Part of a small language model's weights.
Size: width 128, 3 heads of 64 (1 for keys and values).
Each number is 50 + 15 x the weight over the matrix's rms, rounded and kept within 0 to 99. Layers, rows and columns count from 0.

# layer 4 MLP gate, 384x128, rms 0.0856, rows 184-192, columns 0-127
54 50 67 49 53 59 74 58 35 66 38 58 58 61 55 37 64 54 50 72 24 22 55 70 80 66 36 34 53 48 52 71 53 60 42 52 67 45 86 39 55 44 59 56 48 47 56 60 43 58 28 53 49 72 43 59 45 61 89 49 49 73 67 36 57 31 63 48 28 35 29 28 34 33 68 30 69 46 58 24 47 31 72 66 48 47 50 61 45 62 43 53 41 22 66 48 83 40 44 24 16 18 64 34 41 46 69 20 55 41 50 46 30 30 63 45 50 41 44 32 37 82 47 50 44 32 53 42
55 42 42 38 48 46 82 35 55 64 43 59 67 52 17 45 57 35 61 61 53 48 59 35 37 61 48 49 39 35 86 26 41 82 63 39 53 55 41 48 31 36 46 32 51 86 46 50 71 34 39 41 38 55 54 44 49 64 22 76 46 52 56 39 65 54 65 29 83 55 76 38 33 29 65 57 30 12 47 69 29 67 72 73 36 44 52 53 72 43 20 68 55 30 49 51 48 51 46 71 56 44 35 38 53 68 27 65 56 53 55 49 43 37 35 53 57 46 76 46 46 61 59 64 23 63 28 68
67 35 55 38 42 90 28 27 45 49 34 53 29 23 50 54 40 45 43 50 46 35 55 55 33 40 51 40 30 52 36 31 63 35 43 42 62 38 68 38 77 45 45 25 57 38 55 38 08 32 70 74 48 22 70 49 36 53 75 73 31 58 55 31 43 33 53 32 47 64 78 58 53 86 58 35 44 61 57 41 59 54 53 47 29 32 74 39 80 38 69 28 51 36 40 72 46 42 24 82 64 72 51 60 51 38 56 47 65 57 37 60 60 42 28 55 58 21 28 48 50 70 44 51 52 56 50 45
57 27 45 44 52 47 34 59 30 41 34 70 44 66 75 47 40 54 48 78 57 26 37 48 54 47 53 43 44 31 30 22 59 50 54 41 52 28 60 49 38 50 79 42 66 49 60 45 41 42 63 34 43 50 91 42 54 46 39 72 39 65 56 39 50 26 85 35 60 73 61 64 47 65 68 31 36 52 60 49 62 45 61 69 35 31 57 30 50 47 50 51 68 63 49 53 59 53 35 78 45 73 69 40 75 31 38 30 37 76 43 30 39 35 72 56 56 37 64 35 73 48 53 68 33 61 35 51
45 66 72 49 36 62 76 47 66 53 78 75 49 37 44 38 51 53 55 49 51 44 64 51 59 57 58 68 40 45 43 53 48 10 64 44 32 46 42 55 77 61 63 89 42 60 65 54 70 34 65 29 17 80 61 43 51 37 35 43 73 63 52 38 30 42 46 46 29 51 40 17 70 61 71 56 70 42 37 54 51 63 61 52 73 61 25 71 51 50 56 40 58 52 70 38 31 68 70 49 20 48 22 55 35 73 55 79 63 44 60 63 65 56 57 69 41 43 37 68 82 62 05 37 70 59 27 87
53 75 56 57 43 84 59 53 67 25 49 45 41 55 65 36 34 62 48 30 37 66 46 53 54 58 71 72 57 35 64 30 55 54 58 64 63 53 57 71 64 53 36 69 64 56 49 50 58 40 30 61 52 70 67 36 28 44 31 52 52 52 27 51 46 62 50 51 51 75 53 45 32 59 50 56 46 61 85 57 64 52 58 26 49 43 55 79 62 40 39 42 63 38 39 65 56 67 43 58 53 45 46 58 40 79 51 53 31 46 28 52 33 62 46 57 22 38 44 49 44 45 42 48 41 38 53 70
29 52 39 31 38 73 40 39 38 50 58 44 41 54 61 65 62 44 45 51 62 36 20 75 48 30 48 73 57 59 68 44 49 29 77 48 20 40 38 54 66 63 75 47 41 45 67 25 69 25 40 54 51 48 20 52 51 55 81 43 46 58 42 23 58 56 26 61 27 80 55 71 28 39 39 45 67 48 51 30 72 59 44 34 71 42 34 20 44 43 59 55 52 61 51 57 46 36 31 61 60 85 70 47 60 54 43 48 31 36 52 50 49 72 49 21 36 52 43 46 37 71 44 50 67 42 56 44
59 30 49 27 47 61 42 58 63 71 68 47 32 50 64 36 55 38 56 36 67 50 41 40 32 40 22 81 52 63 20 19 72 62 53 48 58 47 30 63 59 45 44 51 47 32 63 69 34 27 33 46 37 49 73 46 50 48 55 48 43 64 47 51 42 38 46 38 56 53 22 23 46 61 42 64 34 54 55 35 40 36 44 33 56 23 55 74 51 25 36 33 60 51 74 55 72 40 60 24 93 71 56 40 33 76 42 63 27 62 64 33 46 24 88 52 81 06 55 68 54 42 48 53 51 45 56 68
55 49 59 23 55 57 50 51 50 59 42 58 34 76 65 33 55 36 54 43 32 50 27 53 49 60 58 47 55 38 60 67 65 58 35 49 63 56 40 68 47 35 08 44 22 50 33 71 45 54 60 55 24 29 69 51 69 72 45 28 35 61 55 72 67 48 32 20 48 20 62 36 61 30 35 39 37 45 18 35 30 19 24 74 49 37 44 51 29 33 60 53 74 37 54 54 54 53 44 28 72 61 51 54 82 57 47 52 40 39 31 32 16 49 65 35 66 47 54 27 58 73 53 41 67 48 60 66
# layer 4 MLP up, 384x128, rms 0.0862, rows 184-192, columns 0-127
19 32 48 52 42 47 55 46 61 53 74 50 56 70 39 62 39 46 56 32 32 49 60 50 43 97 30 52 18 44 31 34 65 30 56 63 47 58 61 50 31 52 37 53 51 52 38 61 74 26 55 35 34 19 17 67 18 28 56 48 65 58 44 64 40 74 53 47 58 40 72 64 30 64 54 29 74 59 37 36 40 63 42 56 62 51 64 58 52 58 50 75 63 63 49 71 61 43 21 72 69 49 60 41 49 36 51 35 53 59 48 81 41 57 52 16 60 43 43 49 40 64 50 48 55 77 41 44
55 40 37 34 63 72 43 32 49 45 75 33 52 53 58 45 80 58 30 64 53 20 59 53 06 36 44 42 37 50 61 32 51 47 42 46 37 70 69 21 09 43 30 32 49 60 48 62 25 35 34 51 48 17 71 53 10 46 25 77 34 63 53 70 35 61 35 65 80 39 52 62 79 33 56 69 26 51 52 99 52 45 63 88 56 51 41 42 41 28 70 63 43 45 55 47 58 26 59 51 30 58 61 54 35 63 41 54 51 27 47 54 57 80 32 53 45 69 66 53 53 48 59 37 48 61 49 54
70 45 14 49 59 41 77 65 49 41 64 56 51 74 61 36 35 25 33 27 28 60 49 66 55 46 69 71 54 50 27 51 71 45 36 78 41 66 79 69 44 39 47 47 50 66 46 50 41 44 47 35 48 41 34 67 43 47 65 68 34 87 56 62 59 35 33 89 65 65 34 56 43 35 70 45 50 57 53 61 37 54 41 36 72 45 49 54 59 68 83 56 57 54 14 31 55 67 57 42 45 55 53 45 53 93 66 68 59 32 64 45 44 48 38 59 42 50 37 39 57 55 56 19 50 81 48 69
38 75 50 62 46 61 66 35 49 51 66 64 19 58 55 84 45 11 53 17 73 52 54 35 65 49 58 57 29 38 42 42 45 26 59 41 55 56 78 78 52 32 52 36 64 54 63 49 50 44 38 40 22 25 43 50 65 37 68 37 46 58 40 33 64 63 39 69 38 89 73 47 60 70 24 20 29 60 72 50 33 72 67 66 55 63 46 62 51 27 34 43 63 71 41 48 25 21 65 53 39 26 11 59 52 40 47 56 46 61 69 32 20 69 30 40 42 41 21 55 60 58 54 49 43 83 61 44
29 54 50 58 42 56 50 43 61 43 52 55 41 53 51 73 66 72 86 61 36 59 30 42 48 52 50 46 50 48 97 56 49 47 50 69 71 74 35 15 53 33 39 42 44 50 37 73 61 36 66 50 38 45 85 45 62 76 58 49 38 46 56 51 52 57 61 59 34 70 57 48 40 28 33 60 36 45 41 71 77 65 68 29 58 60 60 46 47 28 33 49 35 39 27 36 83 25 46 53 49 90 58 66 75 38 60 41 18 53 53 45 29 69 69 69 51 31 38 51 32 44 63 56 80 72 63 14
36 48 39 55 58 65 58 47 59 61 29 41 57 56 64 33 26 26 49 33 69 59 51 57 51 38 69 57 61 49 57 30 44 46 47 58 57 54 47 60 48 66 50 57 50 66 80 25 56 50 55 51 57 64 57 36 23 52 44 67 31 56 48 27 46 46 48 36 54 57 34 50 56 57 54 45 42 67 71 24 48 64 53 44 40 37 61 67 58 42 27 49 59 66 30 56 32 46 44 68 58 88 32 57 43 49 23 74 38 53 55 68 51 62 54 54 47 41 42 52 48 51 34 55 50 47 40 60
54 30 40 42 57 46 44 41 24 54 48 31 37 65 44 43 64 44 35 34 27 52 64 76 65 48 40 40 41 62 46 24 61 01 59 55 33 18 48 65 56 18 54 35 50 34 42 62 48 85 53 69 48 39 54 73 37 57 38 49 38 55 61 42 42 49 59 46 55 68 62 55 35 36 32 59 50 75 57 37 23 35 42 70 48 62 32 46 51 50 46 61 45 34 57 62 58 48 47 55 72 69 28 74 51 68 52 52 62 46 32 57 53 61 40 51 45 39 64 42 57 67 46 54 51 34 45 58
42 49 45 38 87 72 51 39 38 52 24 72 56 32 45 46 74 48 74 36 35 70 47 52 75 58 54 36 54 47 84 88 33 37 60 51 84 14 52 56 65 57 85 28 67 56 47 65 40 17 41 42 69 47 64 56 24 31 40 44 74 54 54 79 40 42 62 46 34 21 78 75 60 60 40 41 42 57 44 82 71 39 45 33 63 40 71 51 61 58 37 42 46 57 59 58 55 90 58 54 61 60 35 58 65 60 54 57 58 45 52 58 48 21 68 36 50 85 55 70 34 54 18 38 27 65 22 46
45 66 50 16 69 50 42 59 54 36 55 26 54 36 73 42 57 72 62 58 46 46 49 61 44 47 39 71 12 56 55 43 56 42 78 38 43 55 51 36 33 19 69 37 64 89 60 59 48 58 54 45 68 65 33 55 74 49 53 65 29 47 61 40 71 37 47 47 42 49 52 46 41 54 60 53 56 66 68 54 36 48 29 35 62 38 14 54 40 71 56 73 48 71 37 39 59 47 47 69 34 10 21 76 54 49 59 54 52 35 42 40 36 45 70 52 77 72 50 55 60 70 31 31 33 50 25 42
# layer 4 MLP down (transposed), 384x128, rms 0.104, rows 184-191, columns 0-127
39 55 99 54 38 61 38 41 73 73 34 44 68 64 47 70 73 46 58 61 36 28 66 40 72 58 47 44 45 59 56 73 62 46 66 48 35 64 46 34 51 59 32 47 37 46 29 41 61 44 46 60 39 79 40 51 37 57 57 29 48 64 56 42 38 63 79 62 45 74 74 36 34 29 43 44 51 42 35 68 43 46 52 43 62 14 55 19 25 51 46 36 37 38 77 38 41 28 67 47 39 48 51 56 30 67 49 39 45 40 33 37 60 48 72 41 39 54 45 62 85 35 53 45 50 39 54 75
36 41 69 66 61 66 27 66 61 68 41 43 47 47 80 79 52 48 79 31 32 21 41 51 38 28 32 34 59 26 24 51 38 18 12 41 49 50 58 49 60 58 43 34 69 30 31 64 59 45 53 58 58 59 37 53 45 40 59 60 67 44 38 29 50 15 42 57 16 30 26 62 79 47 59 34 51 72 54 71 64 42 78 53 43 38 37 57 77 50 59 61 53 46 48 70 54 65 33 61 59 49 67 67 44 57 62 28 53 55 52 14 62 30 57 43 31 32 49 52 54 45 76 35 53 40 75 73
29 32 60 80 39 73 50 64 35 40 15 62 41 47 55 51 46 78 33 81 43 32 40 41 64 27 45 47 52 33 67 44 54 48 20 27 41 36 63 69 70 47 45 48 61 70 72 55 69 78 46 46 60 65 67 73 34 43 45 42 64 72 99 50 39 38 44 53 48 42 41 38 78 71 45 57 48 64 56 67 25 51 82 48 48 40 41 48 67 41 62 73 63 73 38 59 25 43 75 48 51 60 57 48 50 41 63 21 32 51 51 57 53 66 54 60 60 52 66 49 36 50 43 67 39 37 19 72
77 38 57 68 36 36 29 47 48 30 37 41 29 42 71 57 16 78 25 51 57 34 21 50 59 32 63 36 16 43 76 54 57 67 74 76 22 38 44 38 54 34 40 54 52 72 52 56 47 50 42 10 40 46 74 57 52 55 44 56 24 53 27 55 41 37 75 35 66 67 69 41 68 69 66 36 35 46 61 36 65 45 51 68 45 27 87 56 45 43 33 56 65 54 79 45 39 46 61 70 22 63 45 59 36 35 47 44 33 44 27 55 22 39 52 62 69 60 32 71 46 41 47 59 47 61 32 72
76 27 54 66 44 37 85 36 19 63 71 57 50 59 69 56 21 57 23 52 60 64 77 65 40 32 54 85 50 42 53 76 34 64 43 61 59 51 58 41 51 61 36 54 55 53 40 30 49 60 56 35 50 53 68 48 60 59 27 29 74 60 40 40 68 41 55 41 71 74 31 55 65 51 47 66 47 57 51 49 13 64 50 25 78 67 47 30 43 52 64 24 50 76 34 55 41 51 40 70 34 33 56 35 43 29 42 49 68 45 59 31 86 32 38 72 54 54 35 70 73 53 19 16 60 14 17 22
56 66 32 52 46 62 64 53 52 45 54 43 45 56 46 58 54 66 49 44 35 56 35 46 43 50 55 65 71 72 61 54 55 41 53 54 69 53 53 31 36 60 62 50 63 42 50 51 52 50 46 75 67 44 29 74 41 58 39 32 76 43 67 56 52 79 63 48 49 30 58 73 35 35 44 69 49 45 31 49 45 51 77 46 63 55 54 28 51 75 48 46 34 44 51 42 69 69 54 26 36 06 47 42 57 71 60 53 58 55 55 54 64 31 56 52 43 69 21 61 59 45 64 71 44 52 59 32
36 59 54 37 40 55 34 54 62 67 63 56 32 36 63 46 75 51 45 46 61 55 72 27 45 84 44 77 58 46 42 55 45 63 60 52 65 60 58 57 50 56 51 41 56 45 54 57 38 39 31 62 67 52 39 29 71 69 53 39 65 56 53 66 46 39 55 40 59 41 43 38 45 68 50 35 33 49 36 56 75 60 73 33 58 40 73 60 65 78 46 43 57 46 44 39 48 46 51 33 33 28 54 43 48 61 49 73 49 47 68 51 41 44 49 43 65 60 34 43 36 38 53 54 64 46 49 40
32 73 48 38 52 57 50 70 62 58 08 49 47 34 31 32 64 66 41 43 35 28 27 41 25 62 23 45 73 56 58 40 29 62 35 45 29 38 60 81 24 36 58 89 72 69 37 21 43 63 58 67 48 47 67 29 68 35 40 73 66 52 54 66 43 50 52 88 55 47 50 54 58 72 60 55 56 51 25 48 61 72 35 67 22 57 50 47 55 66 44 39 53 54 30 20 29 83 33 70 17 75 49 62 50 50 46 41 45 36 37 64 24 28 47 48 60 86 39 52 36 65 50 55 51 61 65 57